config.yaml
bias: "all"
learning_rate: 0.000638
max_grad_norm: 1.0
Each number is 128 + 32 x the weight over its row's rms, rounded and kept within 0 to 255. Layers, rows and columns count from 0. Numbers have three digits each. The size before them is the row's rms in percent of the matrix's.

# layer 6 MLP up, 5120x640, rms 0.0259, rows 1790-1872, columns 32-63
089:185110162095151164121131091118147114129150081159109096085145101147119163115100139188135154173106
089:121126098108111160116122126141118144115104088215162071122141184108167154166106123139108111099122
097:127142134127127174165102134059131142145209153087115091162127077143168095137106056100096108153130
095:078076124130132152088139098172102114126122131142119077117142155124129092150172107097132169184116
095:153087122140100140091133114097122105085115106054093114099180144123094167138163169104095180132085
095:087104155146126153125106154089108153191177161089109167120128139129121137131167097140110126118113
102:130162189169139132114152136114103152166168146158150143106132155069083131158084113176088109072147
110:074107129071121149143157189135102121207182142149160109081120124117100154147078093114076099121109
099:186145129160104183089136195153138201119107127085133121120135104141137082148069115145106107115147
101:136159135099144128114111123164127168158163126181095174088208141137025202114126132171129049170123
054:131150127135185148095140128106120144130111131128098115080098163116164103121115140087107142024121
108:168193173180135128118141125091155130168112123122122167147121233141067048142096103121130070133126
098:151163102128150154057120104190079111154208081153062101131121126137114105145113121078105132124152
108:119112142094168125156072178082091164106133077153087120144147055114051077231170115106145109142139
118:125240112135116167126109156094108141075124183098112187069169172103145152188133133156158137113080
101:058123120182145144105070104145126160123085159139152161127124151135173093173158134129132093118164
094:127175060184150149113094131104135095159128145130083136135116091122147138101103127092023116104162
090:105143167145114170149096153054129163102163196108154167090127144156114190175120114138145084106143
099:087126147152081122109089152154156148140087172153062132105098129139095131119173056073152108129184
119:136164069158084189125132092101124142158155186109131107086132170158074115140118056116135144150124
104:120141163135154156113152082149149121137152088113098128132186112102112136136116158091163078122135
078:134161093162088064130157146091095122118103165168130131154103129113141115161181101164157124111105
099:078148115153115113155099117119101189169210098172136162130106110114072118143065114122068123135153
115:105113118122136133096121073137131154119155146115107113095100122074182158079105082108129125060152
095:212114100153098163136155153114071150142110084117180125129093124132075080189167149139100152182127
103:134118149184117049114103122167168111080138090087122117134074112163085136111192113148134102085099
103:083140089113097132126138136113093151157127116106095077090159141102084223098105201090113171077145
101:132210088142084146098114131189101104146125117061115077136226128128112128121085107125136040159142
102:142162175166143126176105103079038097209170117104133182149177148124160121090171092156081107109195
101:082095124126178085116141158097140150140104133149078136121134142112077095111141124110180152112117
104:147146111135137107133076155104165119121113166140113133049157111137134108081129128142100088176174
101:145163048135123117114136108128086120091150136185135130129125073142077081113103092150123115115173
120:112169118124133206082140101122161195144131112140171163070182138147119141128125135156108117145132
103:114127162144098170150116171098075086158156180119129152107079156119086164158122092151079120162125
105:111114089123131128098153100152151135113159119165108083115086124144128177161096164110196110165155
102:064142151134144127108062170158126122135201181141124119124113128120113165116142132159156072148121
106:035059138138107146141106132148123117154138129094114126132123211105178123133116073081081119144138
092:151136166191110088105081131098076131163157082130154208160182075121105178144163131139096113102191
102:192118158136135125113145163071149117069088159118172161083172150147152128165113108136157114120111
100:057131080103158123170143148058129065072106145185103059119085158134143178113100150125134140132109
105:049122162123131141129091113087122132150104174143147104073091160088144166134102153108061127079154
099:140129052147123115111163092174117159143104167139150141097158110161145202123151066065170138069110
106:076155162170114104111115108153074112162128137121136115081150185093070177076112133118084138065125
098:130152072227094202153126159097145170136104216170136142089125170144126132139154145133069107150120
118:166136057118129191095138105165101122137137094087110170152170146145090158146159153124117124118134
093:066152063102140122142126114124114080148081068133182162046147078106090080130121105130081163081160
048:116129103157183146162114079145074222089145159178165142086134156123074154123138089143083061103164
105:151133124117080065141096148155088100128120132123095147107180123123141054125136175092156147084156
095:119107153113141165167152164124143171173150146113129181143136119151131155130108122149155142129127
086:111117101138082181121104181135144125076175142069139120104132116116106143154151148129180126151133
105:140152132095132176071092173124123205143162113125138106103125109103141132118091126139102141134112
101:101162131079102171141113167165111110129172132095134098150146144117131048175144125124122100132155
091:153130152167189100124118089125089109213116172104133173140200212148113161111110095122063082127208
096:149176137120095090141128084119098179191122116086126128156135113115116160197094195116113123064161
109:162111093109101109114127123164120138137160064120112060117111088112111147120114170121135110097117
110:103154133101142146084186195099108165125112126098130115111074160080116162108124162092112095128148
106:150142078135140097087149113138118151115127118183169095091122095139116204112131160116110091058116
105:110176144208103120129118152085090123150063153163148187094165153123101088123178143106116087115159
095:131097126142117087134178159136128128059118119113146141178125132098086098129118080120143145129128
057:114135155118171125119058168115119151130160168142132154153135182090078130184130118097121057111153
083:144147099171113138178071141135052119174165105102067124131097144117084053159136162068103116121116
101:121127095154155098120150083148112139137162134070142129116160123142103115143073092100145133134121
103:167170084155073093121103117124113184101132128132104133141176163132083097157105165124144105124122
049:111124109150164110097126142102175133186114095081034123157084163132128144178102065113131118138174
110:105154143140136118168101147147074163185152145134115157143181119153118176170134114102131124122127
088:178151056145165151122140096123167094142191126177218142067139114167124091125120144144163097119170
100:159128120131167101075132191148107157098150131144120122130148125103149163167124154140115122113112
100:122124147123134133053146128130124151122168144127127126100184117125104075108145124130143158158131
101:137124146122149129131044130106093134143168125074129125141112116143106132130113080094111109128124
103:089126148212178138124112085125099131114092162084076131128127151074113143162162024113154085112136
101:099151093120124141095137155164099126135153164179172176105108108164118081141150086106107091063135
116:155097122159126131171097173048138175166202127103086120034101091092147098089096168123151100104152
083:115092161117145104152135107061139119160135136129114077146176129117118130104122097167194142096128
093:104157133131119121099137129163134131154113096111143078101160135170115155131177133152137079116155
096:139206099097119158121152129159140180126124129063148156117134129154097130134163050051102154142168
095:165198113177120163159154092148071150127121091146098121168111066147146162142149118154120164133101
090:165137128121109178148089106105154138101125123217134117142120088132128073105114177089160128107113
101:081125138123156150143125163102128153174211099095093075074135119148132052153172139063112071095099
087:119129131115115115058138124098099122131133175106121076161135114140085110139135082160149136124106
100:128153108178133137135129138113089117162072124098151123092147144167127128144116140084139094105137
105:101073104158150117163144117142091145118119196081148149130132163038113095113153055108163180112139
094:127142137130087106134128142055081196091177090102156107121149148109124192135127132174103120095084
089:126149058162110151127123135127102115132172102101092137100143107128161143103116135105098150110066